config.yaml
n_head: 7
norm_place: "pre"
norm_eps: 1e-06
tie_embeddings: "early"
lr: 0.00136
batch_tokens: 65536
seq_len: 1024
doc_mask: true
Each number is 128 + 24 x the weight over its row's rms, rounded and kept within 0 to 255. Layers, rows and columns count from 0. Numbers have three digits each. The size before them is the row's rms in percent of the matrix's.

# k: layer 3 attention key, 448x448, rms 0.0497, rows 232-255, columns 320-383
# q: layer 3 attention query, 448x448, rms 0.0565, rows 233-255, columns 320-383
# v: layer 3 attention value, 448x448, rms 0.0564, rows 192-214, columns 320-383
# o: layer 3 attention output (transposed), 448x448, rms 0.0508, rows 192-214, columns 320-383
k232 082:137133173123083137127083130161143154120128140115104112172115207142140125115123125139096139094143110123147091105139131145118153101139141139118125087115118123115137100155150150171117051099147131
q233 111:112148153108078138112102100127105113148115138077124129126119140127124135101109141131116159144121148122169139119039193093132108114113117124120134120105111091161118135112127111111085150137128116
k233 073:131124139089140102140112142136078132137135136129132126135143177141098152116109109122101124107109155093119113165108118135102157113144137157094115121083155154105138133105116107092112124142118128
q234 097:138116157115122099127138106161091120105112112154119086138111160141095116083085098109125089149105064155108125125157108136134150161118129105159075104116112112108131136107102174091149140130096131
k234 080:128099117127122095142149126166099084162113102163135161107076111124079113151128154109108127179100120151166107097108096154142098152120115108135136147133087149126079130151138124136154177137112146
q235 099:107056108120086144175105132164156120142095154103085136108151124104091168128105142119172100150133139116153146117131113117088116155160151159137118113114097127161111079116127158093197105128121127
k235 085:119137146107077153149145091121120170131136117165149103112115114130078141206138173147127104132123137133139171154123117146080161173111102111124132138127098164194129109100091125116113114106145149
q236 095:152089148108132181137121092138123161084143124104066106129104112126156144175147091132132147146137097113143169131133170077089127132141109133114135121171110147087148099132152169125164160119097114
k236 073:137133103110103137133120128132117166172168137128078113153146078103164152129165113166108124126130183137125195114134117135120134099140134145099168143135149144098143127106149132121104155149147130
q237 100:136106162142119112144137145134156084132110118159116104110107152099142133138111118179154117118099112141115149121092098130153153168129101139131106128161128133102157131140116182090156083133101110
k237 085:140127123129089133109122115111111132138144116127114115154094148111126106150130103163139117123115153128133150156092120151108127149092142144095163128141092201167149143110139128123130105150127119
q238 102:075117092148087152121145136157135178114137129139136138132118137113131158120069135086110139143137149119158107131116160164088106077143178142115125119135134112169110129126135118099159144129122137
k238 077:116131118153138138118102123174075115160167178115145126111140133107114146102119136087146166156125126165103132177130126139100172116174138142127130133142171120141120149087131109168152156110153126
q239 119:107106113124126147114136067145089182115149092117167144138184112145104141083106141103140183141119155136122134151138140094099162094122157160118132112096118130121111128074108152109135173141171123
k239 078:172126130147151123096146131104077128111124131098135147090155134113118161106123193120159115165148145125100110115142129131109185145204134128143150088133110101131098108126099141126109153138126118
q240 098:095178113112134108101132119149132126131149115176148131126126125151132109073149138141133135101145127129103081131159102084136134133096118139104142124109133096122120161115109088118078170108188100
k240 091:136152116144093113120179160082100085109111141122161148135143161121116126067118156082185130115134142125113121073139126101151139111134133138139117108128105158106113156107133154115148187142086092
q241 091:120128134134115112148141150141103139129078137125097132160149113131156173113162132087093104121121118128121122106165126140140111151167118116106125154090148125157096140133152088133147116103178142
k241 083:123139146140161096158140100127129120145122169125134121115115116104141093169150149112130155080075118101083126120106120161147101144141111129163165146124179114143157086148147052107140135075121117
q242 096:141092121138131117140154112149166096109132113124112105133148108120112139148135140130125108151107148127158141119203104143137134138148134174154095147143101146143113091110119176097191086158121130
k242 085:118150111108076158108140111119132164121125080135125094150116108133116131167153199137115102140120152140128198126156115147090150174117112122151127102098080159183116124123104167133089111092129139
q243 100:117152126108160167096144132133109163112189158085123148106189112123133105135177162147128151126149102109101116154173158104092171119146105147060115130113145104084119132131137138146138121107172131
k243 081:127160133153127137114138120115106164161142170108118146170171106119153088121175148102172123120108125114125191124118140123129078116167126097138126112154164082116125132107151132121157147110146146
q244 095:125142092118130101111138116159128101135130138159113152122148160135121110095112140080089108119136173138153122116158089174131133151122146139091116161134148150106071096096096082158150125125118136
k244 075:073156118152146162141139155141143107111128097150113122123171100124109137159123190084129147121117124131120093141141119121160107160163105128163143114137118112138111124105071144109154182124075176
q245 096:076102129091147144088134131156096140122195186146104148126171131135158133133144125153126107094152089138115128145107155110069145138135129139082137139122126080072147125143136146139128113112171132
k245 081:129136145174114106130161120111090140137141125127102118132163103094124126154134145137130149134111143137125154146115159138120122160159150154129160140156155105136115078102139065155144118120158093
q246 093:127138167138114118152144150143152131146124161165154119146140149133125127151150101105079105136130138140162108126165111166129084110151130148151130146113165135156095135145151107122122124121145117
k246 084:112134116140137093131130146113152088142142108129168118123110115193148097164142118116121138102133144123113151135141128114151111152073103141151133114085138115142141137136127103112129131110121139
q247 100:151102096148111143166132118108171108123099122138128096099076120093115124150128118105134113152121161124131148147127074115144140136120137114177140116165117105116119126101086160080188064148107130
k247 092:161145132124109159111113158129113120154123165133130119161116160140109115132120153144174130167121140122086135145123111115134136123129125133106133134129083190138156150092135173117137101139098082
q248 094:071138110114114126120109127132164093157114155131123136156130154170158094140126103148157122114170085127167112137115159119107066140123085121139156135133135126139144142139137101152076154127117103
k248 078:112096108105142095148150152133128107133140120118122157151135139137121153081091078138170149082151146114138123130123123136140122118104110145114145119183134140094145169085160147141135111151103111
q249 099:163086104100127111163130098116144118112076066138080118131089119103113172084112143122136124160124165116134105119153094123108126112143148118145089116171077124161123093094080148135193111166115148
k249 080:157061125115121134121163089143116161115119099127132122111137147101094143148119190111136129140126103151119118163118069135111145128152100126147135145108089153148157113077096161138117142135154120
q250 094:098123157147100142115113130093100153124154104135170138129074104152166139127144123157126076140109106117150108132114149135134076084116127133151103143113119107137119144135118128108109097148118094
k250 085:138188111136151138118122149132098142133129129126148152112127153169121103165137107128129111149158150129161130147148133099141126125115159098113086113055139101134054146149138125111126132134110137
q251 106:153106140116123132125135100144076122161128127126114110125161113142107132070130123123115126132115145117153139116176101084108138144094134140151099147131113150136082117123099150102163151165127104
k251 081:128129091140108132103161103134057114132120080151117126141121126140136143136114214126136078125126148097164116125099096136122087126131129151119174135093125138142107111133112149117137188134114149
q252 104:119112118145112162106124184142183081112112107152086132130122123121137121123134081134172072122127111131130119133109080162133109161138121121096117121154112127145147129113104124095154123164077145
k252 072:123112161113105129113153109115054143159163148154126139134098160156118074149118102119155167047118095128138142148073132124128155120118134143118112132175098161161156146109152116175126156128084147
q253 097:111157155146068126118137135148112125162158157114158131130125133134102157094078115119149164116123117145120116107092137130108132112124134120144117131118119121177166149138156102084093135121123097
k253 082:149101134128140082122107116143107055162135150127203136103126182141140123127113092133123124091129124118159111129107143123138153094143117155122113125068148105139152100145187149165145100147180083
q254 105:150115145102155116115146106140105090114089121123135134161170128127119124086107138137140132127144114132136129105182111118134125140127108151119104112104117142098129129140151116140104117146169153
k254 081:157116129125108082128163101125102133097111108131094136144127117127173099148123146100136122082135118103131125103080111155152078114139121103122179134102135123113137087151129100148148147126159133
q255 096:144106150133123061149112125138149099129091108133138130130122137137095131105123133086148075142120177127136140106169088124130150154115117109130128109096120160168121109103119114086136090125164111
k255 085:141127155125099127141124120103134139132118090134136093124113155138098098125111158116129141115101120148138170082123116106177103158109090145135180119108069158144145083103082112150127124091131129
v192 105:097122122117164177090136082146061112118150069169128129162172108131140153106117099172118170152141092104125148115188140104166136091122110141131123100089114134128140144133148093138085157150123114
o192 104:117180149116124138063122141173133086154109154113121137133181096168127122094136161122128070083108113124139156118162172129141143134122151118112132094126120118147105153118149085127113129153113146
v193 103:184099083119160093169174129108106139091116122135153160109101159142121121133122174139123123113121134131131111122175110103074137110074134146094130117100098161104138091101070147173136089125080135
o193 099:141151118094095112140159108124127113134146119138107144131114113089099121101139120137123108133142113146116147116132130161140137085127113111078132096059152099124108112155175159126092163144121149
v194 099:163128160110122102121162112160142101141136097142137113139151088137131127097127109136111077109135116130110122104116144102164096093124124125128144144135108084085081166093145131145107080120103150
o194 117:131145141107150110132117124160130137160125121118108135148135135162145156129140119156086135132109146135131115083120127092136127128104149149168072072099147121074095141139117124141063146152088136
v195 101:175090121120117134171093167162149105118087139123075147115101141109128104156095119110114126116112135156126105130123080134119131112107161130123133160176122127124130112101129136129125183169127114
o195 091:111130091121113112152147160104153146181158135130147154121109111010154128168135114143097113139153134138170123103127132109116152152106132125106190135148145134156175135130131120120063135133116139
v196 101:144132159123116118114102132094137150155109156128122134102115131111094124217127120102129110120126128123143121110159136183153122099135118111156145129145148157134136135113106112149140184120152121
o196 097:148114127110100121133153119102148144110147147112074089094167131108113074176102136165138129194160114145106136097161117151145079090164091143128124115153112148096165146106126122103136132185092117
v197 100:117114113152090110140107115142135127150119122123091115135085171143134096120114090086167103109127088078121125110117156120127139126149101155131145128132115125131163161102154128137110135144154135
o197 098:149127144140142155118109086084101140113138130149127110142137129105131079152151104133142130141112127130126094111135161134095065112082159141152106159173104161161162170152147119093161113118129050
v198 104:179129181098109139123112154106130125183117134092072143151113099121140114160141115113193139163138095122140144128109127108150119124113107064123102096156127145144141149144166114135126158133107106
o198 105:143138103128140101101109152125107131139094147087122156134126136069101091146132094143153158130154107152184131127108128105126157133132075105163162110110153200148133120110109117123145124116116126
v199 082:115118160107152116154108107130141155135095109108160173161108107151120147150116123130158133116139131127138144131212141094085124099106096161111191135126120144122092123124137164128117133137077104
o199 090:112155138119124155113132154123126126129155085157147122151196138149123145077125146179133134099092119119157151091122157121124113153121088146143080085079131109139115171119111103119084132177126138
v200 099:142116147137146087136114163129125128121093127145069131128125140105104149156061173130082145140109154122119141130171131122150138152146112163095110192117169105137087137112115114044152147139119100
o200 091:099135160152118152127127155122105105106123136111129106130188170137129106150134114141190123130148134134171099153155154158133093111137119119104163119148115129154140105173140138105164117133154149
v201 100:163111120131123089121133135130156145136137143117146138151112096107138132124177163099158154148127170115134115131158089102104124165131128061127136137135135187154170088131127138127128113109146126
o201 096:143170131091142103149107090133099115113109142147138176131131112115091085068130128160169145073132084085119157168102109144145134108120108132149127144109112154116126098120137143140144137104143130
v202 102:140158109112104104144125142126139098155178200088144125135162141128157102101163087089137146077131156125146149132140151126129121111120140101129121120114124140121118136133149109136150090102132114
o202 091:171146172093136119125126098144135167121108162132119141128091115132133129080129165092119126095090094123106159197129168107129156128106114129134125162139147181083135118087133180147165120132129119
v203 093:160082153128126120116113147099125131148116110126102116163099126097171097159138115095209094097152084111127145109204131121125112091138153146133068120155104146132179085141149095136133148137128115
o203 098:122099126129137166095120129100101130138137142148148118123153120052134067120139130134157163156104087118161142145146119136111138121095102086167133117142134188166139137116106152110172085160093100
v204 089:169094129107098104116104179174166125128135174140140112131128112112116110168095146089120121150127154140116117137127105171115138130158137131134141151165146119141123140131128134127132128128118143
o204 087:140121118121132110141148088107151150137137131171148123129136134042149112106123119135087149153113152115122160087082099115112113113165140141162133134136115125125156116098133134086169115122130118
v205 094:136107136141134165101135118111064094180167126179097122081183100088103136132119137200079188129094096125144120108141103120147111132121147111121134145152128117116146129140083080183106147153121126
o205 097:111119107115138117116095110134135118111119171094146097141161138119150119111110158124104125147181123104119135132173103140117135097178146123156129126149126120085134135075132140136127109135147115
v206 098:124116151128124133152111092092054089122180121126106092099165140122121162067133194182089186092117132093102142111129120114138105144126124122130076136119110107147130108101110077115110208139114146
o206 103:116098142140099132131141146111145131115121151101085140175149142197132122090135116126109119138129130115103111124167150118094114127171152150113151160146128112068146149171143155145098125166117109
v207 093:127132112129098149128105083123124119132150121139145154086128142138114151093130152129148155102129106119132101122130085152109131135109154095152155105124094151131119117137120169129096133135118144
o207 100:120124117086100119149127137115165110094167113187069143160068082157139143137121105143116117163138111126073124120173139145143134137108119104120106172131114104111161143143139087142102150123099108
v208 089:146109139106128098164128122136157114105074157139151136108156113132085126140121147092089094112122147145147135118146097132115137102134153150146177163141158101150097139121112151130116115138144141
o208 094:131116138149112150151128142128141138124136116126149158095139140116125152126149120134104135140147120138095098101146147133097152132100131155116149156110181103097103148103106123113074142158127094
v209 091:126138129140142176153139094133100113103154101121128121118212107125108154103104124174106162103136108100127129127106142158161115117127146127125123112114114089122065137143134114094145149142094082
o209 099:126109107159138128098134146142180165106112151094093085133136147143132187157105158071102137150106118132104143140135132124143158190099117125117105149126120137150138108119134082141109149140107151
v210 096:091127107112104139135099120124189161155103089110140143117142134116134134136166089103140110103127135088152126142061166154130125102114141127146199131134132119182166147164125136135097106119172127
o210 099:120114154141142130131117104102134156125130142133128130121106074156144151140108140085142122142151123145123132161159147130148130129113136122140120148134140133174157121105107115069115156074113114
v211 096:145152131151086085141113168126142103173085132129076150078124115113107121148093137100126104150119139154156138099076115139140131153131111103124115127174143102110135121131085132131115118136087147
o211 095:132121108120129123141112128130163103145127184114093136124119123136144118154117150166074130162161114152157121112128090133134101142141132121133161185112165153139160122161121131130146114086137139
v212 100:139099129155125165141105092130073111121165169146126128126122136124115148082139177116115181120138106127148125123183132090102122119164130103091104148131115137092153115100161109153120159156118145
o212 090:144154131100129137111105134103141108100103165133139160141103134101095120062153136127157131131112122126123117148162154141130147115133155112129121171136103119123125155117119138154106149172119108
v213 101:116164099105147089132174120131135141101117077119169096128118156140149150149100113162148121119149153145131108141153157113113141131134111169130098099123082124134140155161103154123135059123120134
o213 099:106136127104081115123147092130110086125129112101147100121137127137153174120139129145109141122077149114110133124086136101114100139119128170107120135144122086156078126123143074115139149110158173
v214 105:148109178140093090126107154122150138155122115075103167122133110113099159102156157154086143132153120154145120116086128137166103135115123128127185171161166094080140107106128152138103140119109129
o214 102:134101113152163147136138129090130126142147093157108123152127157148108117139109112122122122138122129103152119136088150118143132113109125109159120113120129079104122119191130157129112118151129139